Weights of a small GPT-style language model, trained from scratch on English Wikipedia.
Size: 10 layers, width 256, 4 heads of 64, vocabulary 8192, 12.2M parameters.
Architecture: RMSNorm before each block, rotary positions, no biases in attention or MLP, untied embeddings, normalized queries and keys.
Training: 489M tokens, 7464 steps.
Each number is 500 + 40 x the weight over its row's rms, rounded and kept within 0 to 999. Layers, rows and columns count from 0. Numbers have three digits each. The size before them is the row's rms in percent of the matrix's.

# v: layer 5 attention value, 256x256, rms 0.237, rows 122-157, columns 192-255
# o: layer 5 attention output (transposed), 256x256, rms 0.218, rows 122-157, columns 192-255
# q: layer 5 attention query, 256x256, rms 0.228, rows 128-191, columns 192-255
# k: layer 5 attention key, 256x256, rms 0.23, rows 128-191, columns 192-255
v122 092:548457438497451417508499466459468552506512498572475465491514468459508530540494476496532517426466483501470563485515433516510551492490504482540468482512447543506471576444446446562579553509478473
o122 089:533557467515539467542491490501475452465493536496483462461453428456513446523490460537525574495497442557440479522484448434465501487501522453513499495485448503529507548518520471476535469496488524
v123 090:444536528531491542528540401442488519525535445491548564534475548410466453505556518514515438444499516524487486562544498538395504484496486512507483505501575489468468526494473456571521534491510502
o123 088:530531533466430539503516446544510507555572496549456464540514536500467575519534472455519488545529502546524468510471555533400523533493431559489531488477508483419494479433472503537523490502490431
v124 094:453434524513535489563474459494505436544452490503511449545480511534454502447463511435437474404532509480466423502580470427474416521481490528485508532435503564485512461478496485497451495439508508
o124 091:473526499529435471511491472532409509490535484474579502556522469523515475474496487489554487523555567544472510502535494476512509538531520514458494459406534544428482499547509523516513512469503405
v125 083:467458496516496522521469500514436464510450476503502491450503535536519483473560468528464529549524516487550549460565467482549475492475511469508464515552567446441461485499519474473507562403426457
o125 086:487429504521471509532534487497533483414533505486489479480551486476488527574541478489506508516503474518448520559561414498510488541552499461495469505495568523577462482533539547493534463523490485
v126 096:532461515504537571503458487515463434510469478496490461411515515474449468561535507545479479520448474545438491439502429476496496553386498442446530485499508574470469458479504535499523479499450456
o126 092:550537505487542538448559506470459483521498508498515471488461491543534442511507543528466467460520525500373516514570458516471477482540456482460486522521479499521415469464465471479457465480500477
v127 104:541621453521502453486517477534469553557510486513474546550502525479471555487490461483563535520437521438555464541431536373479524537469510475490446489477498454571493537548469494433546463506561547
o127 096:484591447490516447542556481502525533540489458461462455500530586509509499551534441510460539577420559489492492524516534488559557460535520501507445447534487531505506522456551510463434506488545489
q128 097:498522469447499573496504425478466460513505530437487544473542425510429451453476488544507502472505477483447484501470460483510504527529420521538534506493519452442564547557533447438510502457463520
k128 089:454485490505495455480548491491547521497468454555476516497520578404461573577522475477528482450516532587497493486528375451486468482532482551489468553497511507458468532539458446554594567526569466
q129 090:512523479518577449550496537479478568499460507443536514517510539526532510523528561478506407471534508550544575521510489467505534495472525512540574488577469533458486462520468537493432507546465506
k129 084:541552477577405450432524596437486482515547528576502552517496476528531513510508458435480501544478507439480506471470557483525540469522521443512554507503514564444492463476495492520502517441456522
q130 096:508512468505481561525483439487468455517550566484493492496520501506431471446515451477497548498482522485442445517468497482553445508572446550514458471543474462519495561549572522524553514461478508
k130 082:570470552463519581516461453507506501457472550463531517567587553498496489481523556486533502427513426505461465492526432454414449508512478474489498518533474450465494523487466515519561469581518438
q131 095:547577460465497584559406455518448479473505562496521570496512497541421501520485513541495490562470427621461437498398486480606476508459469482492543525503495534502485510500501503536478532463530512
k131 085:488387488445438438489542514475506494495470484546484555518446517507579538547488484466451479548544543441552526481530527498468577573495515561522492543547424540528554507501553470477515490545462552
q132 093:547461458475457518502496502516518487486495482516501483513479463545521464484495540509546594426507500535450505458473601512510494527504559533444540489492486490430538549536495492578512565490476489
k132 089:502546536489520514527456492460492525494500505522540479504423473472534440486503519518448462543506526520485498480527537536381490543443534509557535550558519580445436429486439598451534498452462518
q133 083:512494500527468406493470514491543514528544464490536494390518535511519531500528535498466535469506418590489474509510471506474508447471553447513481554428509488521531604558514447476491533486512504
k133 090:439447458547524456511498591475481520518510463525488512540508475506507427409504525543502435511516523469490482534502603508516483529480497524441489480475570454501551479495509441460456480473560458
q134 095:528463590523456533544537424514465484499557508522494508456463496502510575497541562489549503471484462534472500438567488444486487508483479549493506474544436490428508475420449451458495466499504529
k134 095:539482560513532434461578584510460490488549483475500525506515515489467425478550474456500491564509505501511522501478471518516551497453505472434546498411562528504479519440531607479518462501532536
q135 091:486445471457443510472451485525548495531545498516496495555479516462432471537475439538485481585487455387562496488430473518477505499496501488523474497555519532435509436466490430492446536500492459
k135 088:542490527497492471480488467463475435484441549479442495446538517490532473455483455474444462524496439451535478529537487515528520497470524537469459503499562502548516540502601498512545503496555514
q136 095:509571469465534505564435489489472496489412531534550459500530600538532501488463436461503466547582476457506483546528519478543462498551495490597543492489461499492484492547531542549502503494477458
k136 090:543509460517551489443511602542483519546532450489499552552523505440450458568506512554507456484547541572420488505544502521525474545482567492513467501488511538485451516467490492532504454426513465
q137 092:473490458507490507496541504471542572491508415452495422519496438477578605482483496459469562463490450556540539507530516451412494499442518531540466543486483487527512573502548441505569460545516537
k137 106:542575470457530465504571593509461512550478543489467554485500483490473566460588488540458446533527432517481596554503463544502527465422517482501565439456518510517517493532477477505479474507470561
q138 100:536542502542520534486502610519552485490522420562515442496497425475543535487473474495478544462505446459465570484469575488466452517496572505460505480514499471511549499560559528559512545524523461
k138 094:439411518490500446538549546531473522542489529502494473508496520550414491504432550512491498395548566420483477467516459552513549476491480513510545486454543523531527490535533560454369464485455498
q139 095:529469493492467533486431495536484506496447499502484552497450429420504493541591494575572491485524515487535509506479505529451473507540523487560548413518492537503453514502492497487465466502487508
k139 096:491476457525533464467552477439493467516444492442527462524474543519415450460496517471449433505455510557529480578501515580517561523489569496421454557571491461503471491529545506505458487507542470
q140 095:523489518503493521482489534489520530512495513576546584541523521552515506498610519554548475485598527500534455463494449428547476476528409481544539465565499494536479481439527483543459452511496449
k140 099:535558566538484506507461544434486576493502476474452577465482471496472506450438580502428481434490446545543477550451506482423392498512511517475506515535487498447511491563500485512488513547468529
q141 095:477490538428483473555502515490506515523543535512500483433540516467513490499512545530501517520526576478463524469437486483523462451503534509488499464437537571521478547502518539426529549482491503
k141 097:487524504549493514488498425560508500460518519512457465538502555497514471501500476426531554471539515504463457455503458528424570482513561491591526456473474530492525428438437503509461432504559517
q142 096:434522506487479484520495559493617485503518549506559478500473577533551520527502474478520537527495564535485494586511480510490520471436537429532538499485560497556567536474492496477548465467539570
k142 099:458501482448450582542484491497516465518485441514486522453514493519519521567517462579547503495497468463434540486524429503539467534529514459501553544465471520544399451463535485428443518517508455
q143 088:528559508463463495462536520556545457521514548434450521485497525461478480527438543469480461493512515554584508525518524537527583572555525544485523593509537421485523451511554497439514505537476469
k143 086:442521489563492462466482563560571484503471528467509479519440546539488512420422498476465533498546489533507484515527563489438533452456561500501505526560534471553540472531480587539518562518497515
q144 108:492493489523478497526418502534541487518532491455500480577493491415540556535476462563535392504479514467544439532500478571509548445550453513452467526504513549523560562532458519508501484469547493
k144 094:436502485440477525539539504536500506515446485493491469590549544427535501420438406511497453590531486575593484455526443443499507505476484497547497406472568494587492561492487414478502560505425511
q145 097:478491555467548467531518547455461475475572509503493479537520461481591489448528482501456528492458533549479542439518488464472496472412493489497484506518448504439536499477526484475524508492449540
k145 113:457501462450492456556519590495543544517488551493513452516485516456506443464513560510575465478489563561465550520544505447515498504476549478473458485507543520457554498453496583459485446490495514
q146 100:464542573453558512463523458495489540486545562447490542505504490514595553505508539458540494495519520529513470439499512517533492499526520542423539476488478455514475519509554526512530555521531491
k146 109:516464468490549530514549516552438522472506489528572552535470553474522502542428482527447517518485509483518510482555574498506537464458557538481461569455491405527478462549494481457452555544490513
q147 106:523512490426485493491506495477511459448530526484566474539532482572550511538545532536540469529472485509492468478515508466511443458473439494447539544584537523515499414429535452521482461500510501
k147 111:480508553471550552469517571505493535540557534496544484485486452542480537507637559471480449469459526514442511525464527538562515515447476403501507586504528493462497519528524522551457447453434507
q148 106:449529558445526528519435508437501544535452521422523525527489497533484480514463503452532561477583474531548476509555508550481487477557528517500530461546533409535534551503472474523532455496521475
k148 102:493477505533438527532548441580498473505522458508478462496475520466446474531521547516487539456469515457454420464453486502564539536574498566473439507530453488460501523526557477521554490473506518
q149 102:466419537515563542518492532481472474489554537529524526463513527451503509483505546573558447576493562494473461488462480489586466540500438482487564488497505477465471536518486541487581518531512555
k149 102:467532543484517454498541466544519564531458466490477534519472553504436497462547462558476532530498526447468476564482405487516474452526409480543511463538448502504448480509460466506551440487451460
q150 108:552490479479432564468558503444470461417499529543445449469406496491560470567500525537499467412478493506467471508535470500516548541479496488538494537477558526479525491479516500478484513544561514
k150 105:511492609538514446516499550484497480508553521438416473544447490461549538497475512452515476482508495453493514509492472547461533461507558510481549540443509549529509536551492538474550501546489499
q151 103:564421471477446513514519627519448487504477453540450449532554505538497482511532535441515487439480527544463519518521481484420490526537495509505503422512525516512492555480544497518518514426523454
k151 100:526489497499482544515559479536445592473460537498536477541532457498524539555525550455512444512511530460462403574518522510494503500472544486522494468569527583596497506503484527526518570523463519
q152 102:506566468517501470522462536577466463492527558458560539507460513543488490411455513499519555472547406506563582491512532533573396519466526458559529499523485457508508490450519500496429459493472530
k152 107:555488452526498478545452525475420544506543470538487549494497449568524492485507465445588482533420555533519538472464523491484491524470491501556491512506521467507480503454532485520473434505548478
q153 106:468535551485502531473471524472522449557544349463497449435495479401498514461507546503529453468464507468511509482469534544585560538525477522490471463521510466492516495467612523406559466556521421
k153 111:564461529468469528520472499580568574475464456480464531442475536506493492524373504478480533428499513577500493484577515486516448569513475488398500505442470456497486461600497475485525586518492464
q154 105:540582487495560543526508538520561572489552506526477491544484560619467495526466461421510483467533520504510548502423493533545508506541458528557464496500538520472560448458536519528420560479474452
k154 106:482532523494499513481510502498567460487521483519463515545521519517464528552520554437531509550447469452513581529497502547481546480515421557526545539557472462523521455480505456509455475489505496
q155 098:503480485471441531465510486488558467492438470520498555458522535489493500420509529516559600475515503483474529493551523492431542495500532517541544471491505442476401429507536497557535507547484429
k155 100:473488502495423491532492535420454516516421578498506477436494477480532437549503483488523519553479464525479496457550448412483494549486426435536477508475453431497453507501487526562534514488471498
q156 105:509487477486545464507466402515592434520528512549461511454473500495520501469502515509576538500492611477482488439514496542502475547556508491508462523429440508466466514514467492543461449501517506
k156 105:569502522467548511464512482599482507521500446595533501550531521467525512412462545484461540524401495530483564482525410538523509575518436520522452470533514509523577538535542545555498518506484506
q157 102:481474497504514467446537476476453459531511524459479528375601521530474519499457539528505494531470542511540474485517510520450539483620474493491502462493416492502479533384562539460493554544524544
k157 096:420553492578547589487523459518501562455484486514519397441500508446475523542416502550506436548583490469551557492517508449499505456493450561430499531484456559499544491536522534501471465520493533
q158 099:505459515518490470483537484473532520506461534492449408479540452558497573479481445473572475501487497542498495433477486453502431503548536487551538514493530487410500566426417435494512575479449534
k158 107:481474509485566466471545561466542445533579474542505489507442457515411486478503538492466480503428512496505494513549462488570489544530463485582512478493511557484482523439449453503508455477442447
q159 104:575454527411522547520523552496405477505427596513573543493524528479455508469522521538502469461516461496552574497465441484470470479489471443451452482494474527597510495489449540476494460543519534
k159 108:471443541475462487448546491415530556457435488479493478506507442517443454470560456546509468475451540505513513530404434519568503522517430390469468542494534554441538471600534512459477552472523495
q160 095:423480539514457577467516367525552457499575496492479513487535464453499458510523558536441503498543549546500460517495551500549491506531436534485455488512489471559521524535518502479503555512523487
k160 088:548499505479520616591433439450464503486519523395494533529577486494529505504498541520503526473476475557465409495519470406497496548535531514525531551492494518521474517589518549504578496484549505
q161 098:509464394503446626491493445491483448492554492478461551473512442514448494459468525493579488458446497495420465533460439513518435532480437528522518561521476494545527534551517491538567464478490442
k161 085:451543508451552466498529463504568472459459510542542504536509589525533508539521546510518482532452437479529543496472492513450469435531424472414486532477538490491455488478557434465509461550582544
q162 097:439511537466515572477551488541560577527510471566549489478468509451496472522505495562422519476545509473540440504512614500463475492538518485478509488499551519518493544494480532494464472552504558
k162 098:493495418529510612443462460511485504508516493492478514507533433498540515457494561520501499490432455468498491495496497464504492565511475508471480487536455474535497508522555431466400508451504492
q163 092:452511472470496567494544460509526515454555514524490506451514548483537530478438530538422587509520492537447443563469503504539417431515522507467498515423453524606469530544533444463466522425505452
k163 090:442551500519560507538421444465521541558450472439502541547553476507411536559523516486552477443457542539534563515539571499495464513567526475468486513519504525445510460468496523473525462544549475
q164 094:485566492530460468470494526487492524471552502450544485478525495494419538411439486485462542450501510509563560476505567530518527528498452522513438465504501508530585570487511472493467560453544513
k164 094:463569507458566480484476378459549460507532464503527478510507526472421490565521450471552500512512506500460480509453476509490544557494500494509516505504519505532502439530457581516538532506420528
q165 094:486510495544570548548517543439450527508506532564504503500522484579508582466531515499543492488502565505574499554510509544509475497441420554515512467494537462596536432468443532494481467446532494
k165 089:517504529512481460490552487513460495565478459504514504564524451467487462527531434487515496581435524523458447529519442522553559518583533488457505496448468508449472466478525487548549486498471584
q166 094:484532465465557501525447507499466466498526487525524509500560502493579463534532521570488476444520554506484415521464506486475414516553525515483511475565525456561484507576473540541470532489465408
k166 092:516537525517563513464512395556527523520473530495484521540465523516510540459497509419540491417404444448496465514547452480528503466471510549504553473502433518401484549437534478549434538534579509
q167 085:450474474503477442502484443549532505444578511488533524499506447504481484581446457519482541544551489531444459452491509518517438458572461470460512527487437521480572522460543467484596482480479499
k167 094:541474554453510491477441431478484526440529538472504494526490493544495528404499510497478543480537529492433495559437528500502503510480505543485464496490484438450468456535529447431445565553457489
q168 090:500524489528504437537511567544565521483532545536453473554490579486453455556455482478457545456463523513449507473492530476510501477463602477501443526520478507459534509566460505502458486465419583
k168 089:503550476474529536534468531489593506527485492509451504451458550504500526469462544544486507473541475527489555562475505515354411504562508530531478469489489499535527561488483531500499579499558477
q169 087:431558444509543528426455508474461514499512535504494492411497570517486493485495464470511534484558481495560522508447530474422496566490531541503474472592421468551452499490425547481372546477494479
k169 091:503468436529505522527471545517587490543457524544475499507556504490495558513481538398571511432408497456574462465494450516566409451540499489523510500536543487507492470483508534543532476496483473
q170 097:476475530524475453502447533520487533533396497536562491527458547515490517558501480556494492581456482470547478539490540535540594457551545500515510432530521528525513494531481523513468517431474473
k170 099:517500506470476443540546474467404459461421459463500471570451452487431537481450505537507430540464518437460511392504462458556475505453454520511524521501566523495450494526494439479486421498514480
q171 097:556488527497474424526606466558509515527538540513466476507462521438544516456503466564435462524573473500531485460546510502440528517473486481440509536483566510556520483526533541511529516490493467
k171 091:580526505537486563451468512498578508479460500450472503510490435557444499506528447488464459501507562522472489512473531513530529553483581465485423488515480546442576543510456554495526559483481547
q172 093:487467535415495443496546459546579493482527482526493511448530472596481479494467476437483453477530488457490525447452532544568503519555493491519396564516524481531467515500548552516546575508580484
k172 087:513558452525500480461529437492508476501558503471496572469430563485517492515468552531511581541497407503530569545507530543479502562515526596505534553544451419452511487570540465538474480529485511
q173 095:467434535505550501508506473557536466499521552491529481548476538487544489444407443518436548518395533510568515540566497467517567490517496510459495531504622510472550507467575453470508532504579476
k173 099:503547393474442500387488499456568466411497518511511530449513489432520500517508461528465487585488464557432571489530506485523469477536466574456423573492467524492509483532533459475457520518487509
q174 103:485491526564440564445446505438469451503466541484478480476505486526487519500437549510611503549584493511500529500523446489504561510470473560501496520511480465491574526481479484501525486517553518
k174 098:503435455459483485517495472498518503472441523467488484529492483495452470424549428526583514476491468478426483530526486428465529451463470440555492491509559518588530460477459462542465535459482495
q175 115:527478461522517473507506438547492478483520566493429502548529489479440519520509483532514494502479456484529517544496470600503489430483559486493526476507490439467547507507452503555528491539443526
k175 092:587520564444471553451480498505460471512479504462543573548547514459530565502444497485547516511471503460523517419468428478569540503489420522458439519557526478473463549482481563472520479501586563
q176 092:504505516438482539539543561505452462558536469500502484520443490436427476546504576437485508458572463465549462501493472468434565488486452540457500537473493540471557519504442504481506523463495495
k176 089:432548501519447469515484510523494475538504460567465496587525542513530543470534496506547410466538528497510505530492550470516508511508421468509523517584582493443466482483486534472477394427469532
q177 101:449508540485486511386489514477537501520487474506438475548583489484529528556579497545434546493468499502495513573481487423480467478542478526639540484583405530533488458542530445476472471493521404
k177 098:492410455498437530470505546442506523531418513473476488496464424523506497544461511514520473533510507577554526521508509472520528420533498359534453504529517537521511523481511555461516497515484470
q178 101:477503547470514493506487518448490510496477488472467517499553459524572486492480556520534564448465485501483502545528425455476579473525447485443498499474560537540419514499525546501473429496528547
k178 105:537564545434494489472549568469546503534487510471495447496536502470510509545491560564497553496440482515463479504476388496565407480556489547548498512497512504498409476475550466498492382509590557
q179 101:526491604494478550462453540564467541571565472510544568531578520492518463444420480501486533547496543482467509530557460529515514507558543500483477520487516429444525525489536510477506544528449517
k179 101:449497474473556527563518522508539517530427497509485539489418497557539551491487508563515479508446548609460437477524515524502472443508523556483428494457452475475489513469473473538563444559516472
q180 095:510499398496521448399469502431475443494474508552461462485584474570485482518541508505488478480523451530539537464498517490489524464489486524477539559457448547579482504438539488515554524543483471
k180 108:523545516557465497540444491476471512480494549506541506521483563516522532485453488421542569510553537556480471547541512536515485546547494526519491556512459503557563463496515478483527509509513557
q181 095:498497429488419541522498447564523513550513562545466479408443484461460584480457444533535502434555523528462543506463576476521447491471504490556521497522535465516520464532483509516487497443518543
k181 103:496523520501430539506550525527489459501473460522466479541465497499478502513500523480483489478456523460542447494443535478579537501515461444605489512501453493530515491436446488537471460408509531
q182 105:553521498551453532474471439510518458509487520521536493529563502507479501455492528516481479471576470513441518484545489461469469529513527570431434533411467498486453509505497503538555492494554523
k182 105:504481538480503506494451520513513480529480537482543481533489537487476506460515524395503420493515525567572458532507523533497572485616409435440570502518538477563580473511492446554510461583538432
q183 101:462531535552520560546492547478531503473525483511518567444545441505520429447605588457534533539501509474485476472490492481368510462439495439489501455530510442487540527519488554434519512516471553
k183 101:512492543550532505545541486551533605506487536499514507518513519544490489457518494552424528524508496538471512438542502515499458472531496446481514510482498538610498472504564485508432474512522505
q184 103:468445540508467566478479484545459511537506462482558544589434504559503501494517446512481545475437436548539529515450545509510512508526451549461588556518557414522458534533545529481459497486465491
k184 108:479556444521493551481535549482470510428507554536445488551490519416524576503580492505497486503563537500530519542458575567491514499493457536474453568488528540534495506480507530497472558486464499
q185 094:410484546488456515505574491519481446481548467505495433535503477393516431558456520493449464575512497449410485546462491510482472513512492425451421512501501495505493537533529489448464512474462558
k185 098:518545491492491543453466490575524436503501512482549461484571489550522472521589539483522472508465504407462570482452478486461516507511424450437507501457512553469475492499456505509523495476472519
q186 102:479462568523529526493474468556540536511489481488510503474548477432459549491466501517404546544506484542489511545508484484517490475453513473508482440558540516482469469400516511524538418530461511
k186 104:480507502434447471548537423489552457483599461493437463521537476463424418473530524512485537449504533504536471529472573480471551473519488493549460517510431509542452525531471533517503555569533568
q187 103:530529543453479515464517482478508449446514514493477512585556488501478499497467516433498499488468446508471478485542434514533500571511513473466432528523514483547495502468562522482487517483506495
k187 105:591490498557436505499481558557492514474466433491496486517410529530502511544451536530495478507588501502474490453511450486452519534521511577488532514464469472532486470512532487439478637503515588
q188 104:455582538555543477477465468492502513508516514554438455473545497474543515500528510521535517564467488522450538501478535505470491482475481550505483534457465572473397501497479451482447458518587441
k188 106:489531505512544464494507508498505546464523450525564464466472471544515502523462581540513512490521492529483528467406515519525472520445501440497528541540478454453478503461498455459485472505490488
q189 098:520520470435495455465504484553462484549512436398507519495565449510430486484523545503422454517454534520596497482498540534452508517484508536502473430499539553522443515480497457548436556525506545
k189 100:439490532590511535528416526571499486503525482506559504489514457589487498472487546538411507480505463468535504456597457498449542511525545476473536497491497505506430496500471466543512484439501493
q190 104:511530467490471488537572525525521544537460450577450556536517616504501551476589498476532571489510465472516430485453482543457469548489482458452457471519482457497493558488467497454554601488521483
k190 106:437517515439524643504498488476509507526447492501523505490481484486461465551566522530578494481499450511483424460530452528491475554538477437512463477495481562472523494534507496442512408470437444
q191 108:552512486526532527505458449536522503447490505468431471486547514485449531519532560489524516513500558462522511510443493516557512470503441522489517532486506505528464546504461506562539474545570548
k191 105:473543492493517525484510482512543484457498547589505474558450535548497517487526534524512562529557506505525552493530520486510583527549504431617503460534454485497587496466439528529473520519479539
v128 097:506584557609506533442432460535531473532499496489518450482524493519549498546497560473558500536444432495453498476488539511451513492471507479532500485473521556513514383466545510507506422531517507
o128 098:512514431497593527608450515505506512567541460405542473498451453475393494529512555459477478500566550467489467580500535483485459452560461496490565528516529448573495571546496490467462541529534549
v129 096:527429484533477485543522455530582537486467540481530532467452540480585529520539479483545522442491512565528442472474539454503487524452465444494496517435440549481412443559474509541537514442414480
o129 101:482520556506510552465479471462527502547576427573459493484536509526423468493513498493466447557501542485536562435482442581484516434509539492548544565453532462501534539430473587494457493494469471
v130 102:534435535525507500534528463440503442492496469505484455526508486546496545412509554459532444518491512524568505517418418529468497500467474486555562452509597526506532424509528515473465517514488553
o130 101:462459546559445530540465501461500507565453447485500554419452523513501503499462447555523514526480476509541528463542586479504471561479443488531479427477482533485585495472456472579509443534507468
v131 100:556524510538490478444457558443434511460517464509428506508467519424477537515529498490549563491558506451517462539484519548545629492470593526427525461517472556506555431508509527516513429566505546
o131 102:487524527465503480503475482526511497497539460491507494526494537513505521505465490496417486629491497435472476449478467513443534540478508464539476503520489530457606454471573559487469512528516567
v132 103:442496623583509510469532556545540508468512450483506467518489459501422469500522549606495443517624520484526513508467405462546536463509574481502433498492509504479434563513487537456521512553491533
o132 104:585457492498540450476472542545501499423542502530439566547497522501524525508514508558485498499487486460501513439528569534525491473406512487526536490540482540454526537472504520499522437448529397
v133 098:504528480608490568461568539553494549533554520486409501537442532480446550494483541517466516511454469548520543509451503451585445468401504502441498507525516547471484513500492571479510477507571471
o133 103:492509531474531445511525531471575532533459433621493549542510572412546523483458455462519509543495510499505430529590476592502454547515519523492476490517554490540505463591454508544521468486457523
v134 100:487603509579514581448605533497518543501518451436486527501501539488542538512428453501566508484460493477443502482507496473452554511574542573528552495448498523537523455511484523488530426515445476
o134 101:492480435542496512493511422505523493539448471435473427567488442518511529508457514466496446485571517504503492485499582503525519543505503481542530598558491568526529417514421531498474491521518485
v135 089:538496511536424561508502446485523404514538496390508533516572442515488460524484403498465502456431530499498496451498498565516480573483487517514553494464461510556496461470457500444525542539554499
o135 093:518545473461524576523470479425529484406503535446577456513489534521444503476510512523560431492494462495488490438442514520474476509453481536496470531445506516481590563505478432499508471486493424
v136 100:492503464512509553457490488526554563490521492560494529510427566541584473547489478521500552524502451524488572504494470478489456438498461436445549518585530446508458518530477502490572492487457565
o136 103:506560474552453465525580435463514425528434562515497521460524455540586455414567560511494440516533554518439494507471537461509562527480528461521515517484490438431556555497521468561462490486512576
v137 097:509496425487570481528452510517465495503463499541461559470464543452535485493462541483522537502516442517516530472506520498505517469484540495496468530455508493501464531487501516506475500402537446
o137 100:476580514514491522452505494468492546527504411472494473557531527495528544437547537518476534498494557515510549534505500473479510502495503451482540517514493496541509505472482489497464521521524479
v138 105:574506479456459473469560466531448447593459540444557512529521499441441569465514459478510521501504476505563482433593495438525550556521494463589407549505542554513469569577559512569468483518521485
o138 106:493522508514536465510484588430497549505444401495526534432520445476521479430561537526466497497450433500537542529447520490513455509502463532452496512559487468447501479477497508435449494488472570
v139 095:501602491509419508523575497526564522481463492526461440559482533564546508487502478516467505520484523546483472434509447468495560489551422465576449528510490482524451514501564528486517424469566472
o139 099:502486498472589498544477431504494517449590521519618488534509488469499487471462494468447441449472518487523482506547528481516526511513560538376532547524581576480476506515524506518557469509539479
v140 095:481438426468546497474519444557514480516486528510487411501528489418547426425455484524534497539504518496560456439540494448478558596510489508521536445486516410579480495531560453552505518437499489
o140 098:550529476509440507496529502566492539476466475474452434539514537504471521534512460528449443477518435540460482502479553456440499485536520430469476457488467456502509520449466497558511553452519551
v141 110:512526586485445464527507466469486497400539466468503530523496505437463496392518450505456464392487498554521500522530483448534457439529550529533439507437547503471520431580508501478503496518447535
o141 103:486489450437469439487498480512480448511588382467609435526471500483539477506467485486472526456492474534437517398490545535502600491428470450455473449480524460449510465527485481571536493532466404
v142 094:504479568478445487511473406544520493534526388517519544532513480554451489535540512514566537505444567419527505520495561470481470515490536552451454509490614479551456456493523484517489508460469559
o142 096:542478539455563485449444538480560541503429484461586532513534489467494474447422504549495497527480494502481535465424510481452535523458426475561546452469472484475477563478425537457504420523553458
v143 088:487506500486525471539509452494481537543537539483460521537572528503485554548506469488449477509473483436431544524513397497499495455491458550508485459480453518599485520559494474478533439419583454
o143 095:480470516505528462472474441497452469509430487508547519496465499455549448518481405553488560483513540501533457451487523500572533453590508563529478473447525453560427551490534498571487587506516432
v144 105:539564523528462482585575500496503492477525480461464499535453451512514536502483460618470467441511506486494602465535499479483579573564511477514479456537481563469567574478497464479561569511492471
o144 102:573467514546520471456469504452604424491514510490548550514531516545539489581466566452496487470492472513595472479567473509451487472510415533497488461578525531471450456487510495522449506423473495
v145 098:506504511577536491521466583529566483434593516489463517468570568553556495484475518463448515540499515514545448552499552565530500471460461473528440522533567525466488551563475498451493455473514476
o145 102:511489445590540508540503461462512574539481513481529478534541547454484533462522493573581560498472526503472524457498449486497450531490562469421495512488443475478434538536532461533480453517535450
v146 104:494496572534504520469527427540528420580446457468498501444501456541594519469497531502465457542547532437523489483471482509512452493510470519469554481462448482472567536452488458455419495470519484
o146 101:477521478467474511532500472461522460526513509502545499545517537503501590487478442463501484511498509487454542504483527509456533502474518493531623528486537484430479465510541529512560500490489505
v147 097:493506430569520487502537495477535443567506553555525537530473469517539463422544485444532487523477464488486458504499508541428443557556514442421543591545443530465522534486517489450521483525491488
o147 099:509492480485519490466569420449469564529440548512526483502479547571475502548598512530437515538488468460565500523529446527460464571446530498516512502441498503477462443452472474462467560535551460
v148 099:528515487532490437505555510538488420481499505424558489590542470474468569576469595502461466498621498501493524501464460501597531488575478533509570453499466545494446484532475574507536535528457479
o148 099:507513472511389570504487500475489577511505419566392536468492464473494464523518542516488552480536591505464535454522448488476482509463489579465531531560524556475421530576453532521443467472443485
v149 101:469509528476515469407353468513491517533479514510489504516545628533492455499501497502527513442444451517530547483556494404504464586519498527448469481489428566479498519474435512398542581464469536
o149 097:554522516509452486508539475452532492462481500559414481520565474532492496523500552540609550500544477492497463502475568530540550466521422487488546503483483503480502544441525460509544534571488487
v150 093:478515470578474473499499547520527523523499518527504527463490524411468521496428477511393487538537515466543560535496515417511518456425499548479504466569502545465443560503500488480420558446460449
o150 097:479455569434485510448466480566493451521492525537494380516555518474500520542452465450500536536516465502497472545440498511575579476502501530410510563497550471451515440481551540537496502522553497
v151 096:500534501519444451496525554445459400526474526441391500506455525534440460542480515536514482527461545512461501546501505569507499499605482475542453490551532465488488467465527586494575490501477488
o151 098:430464554502514473432560472517507626494529556459500484531464434480491526509460533446393486503444529482557519532555506558482511501485489456539430449487499481542452475487487546500486475517466551
v152 101:572528514455455465465522507496573532525529442513482455481465518395459474422552514409517564483510542502527438544500515525548585500504494557500449468499499491498472537436458441558539514538451466
o152 101:493470529554468453542463548464430482468526494580461481514520461573469561557493549462523487526447511504493505464533502443476549426566509402496487518454525481549599499504553521485514564421528515
v153 095:449535534459439493434465517455518557466542519491519427511519505548406526487521507452453571486454476386554452569493538484555538493540549570398534487494523530501445473576460501512522449502442526
o153 101:474468505511492443497532520505519502541448469523563477570500534467497481568488490557579453513547594517503507597518509597496493524460496505540438387546544536502539478540535472531466505529502501
v154 101:460435440365506488540493514548563436541515473492457504573520448433496459481479433462517519538491464521488545507594480521516497476469536421480439510572409547502538464497543508462553458480420509
o154 105:537562425526471483456481455569465456465525502504530481572520527553508460490496530467493487545484461537474476506477442585530533487521469520465471448505510482468434470492483500478471471536511531
v155 090:503517475539572506461436468522550559596522491483507521444501499471487468456459495482462536574495507561512558509532514439482467382481515494553505540555481403479525499528461465494446485578467429
o155 098:435511459506565445513479521479520483512468560501537548539514522445528474458508475539483495476550417543460474480495546481463538510414477467478531471491480530538468484550572472486523435509447521
v156 103:478496491519391536536470500522517512541365522468522495453507549525490512364487464543456522529531442500529449501596495449515529442494511462446516587483458539517482519461495473500542481510500459
o156 106:486460525510486516466450481481536457448515547552524448523532484506498480584455457502467491519430561461576509535496547506482471399484530520554468562506436463507488483518477417484497515473484466
v157 103:532598444482474481497530436479593378559454461491557484492516406462507436523482492463519494442410497501513509472500484448522479565448460527487492416502514495534546543464465537533493581507463441
o157 104:438445462525485513525463479516455519428511491572509469532501505484482505526529592474539471459543501561470447487508479480463497542565474496503500474499555456481499505508432467489543499456507441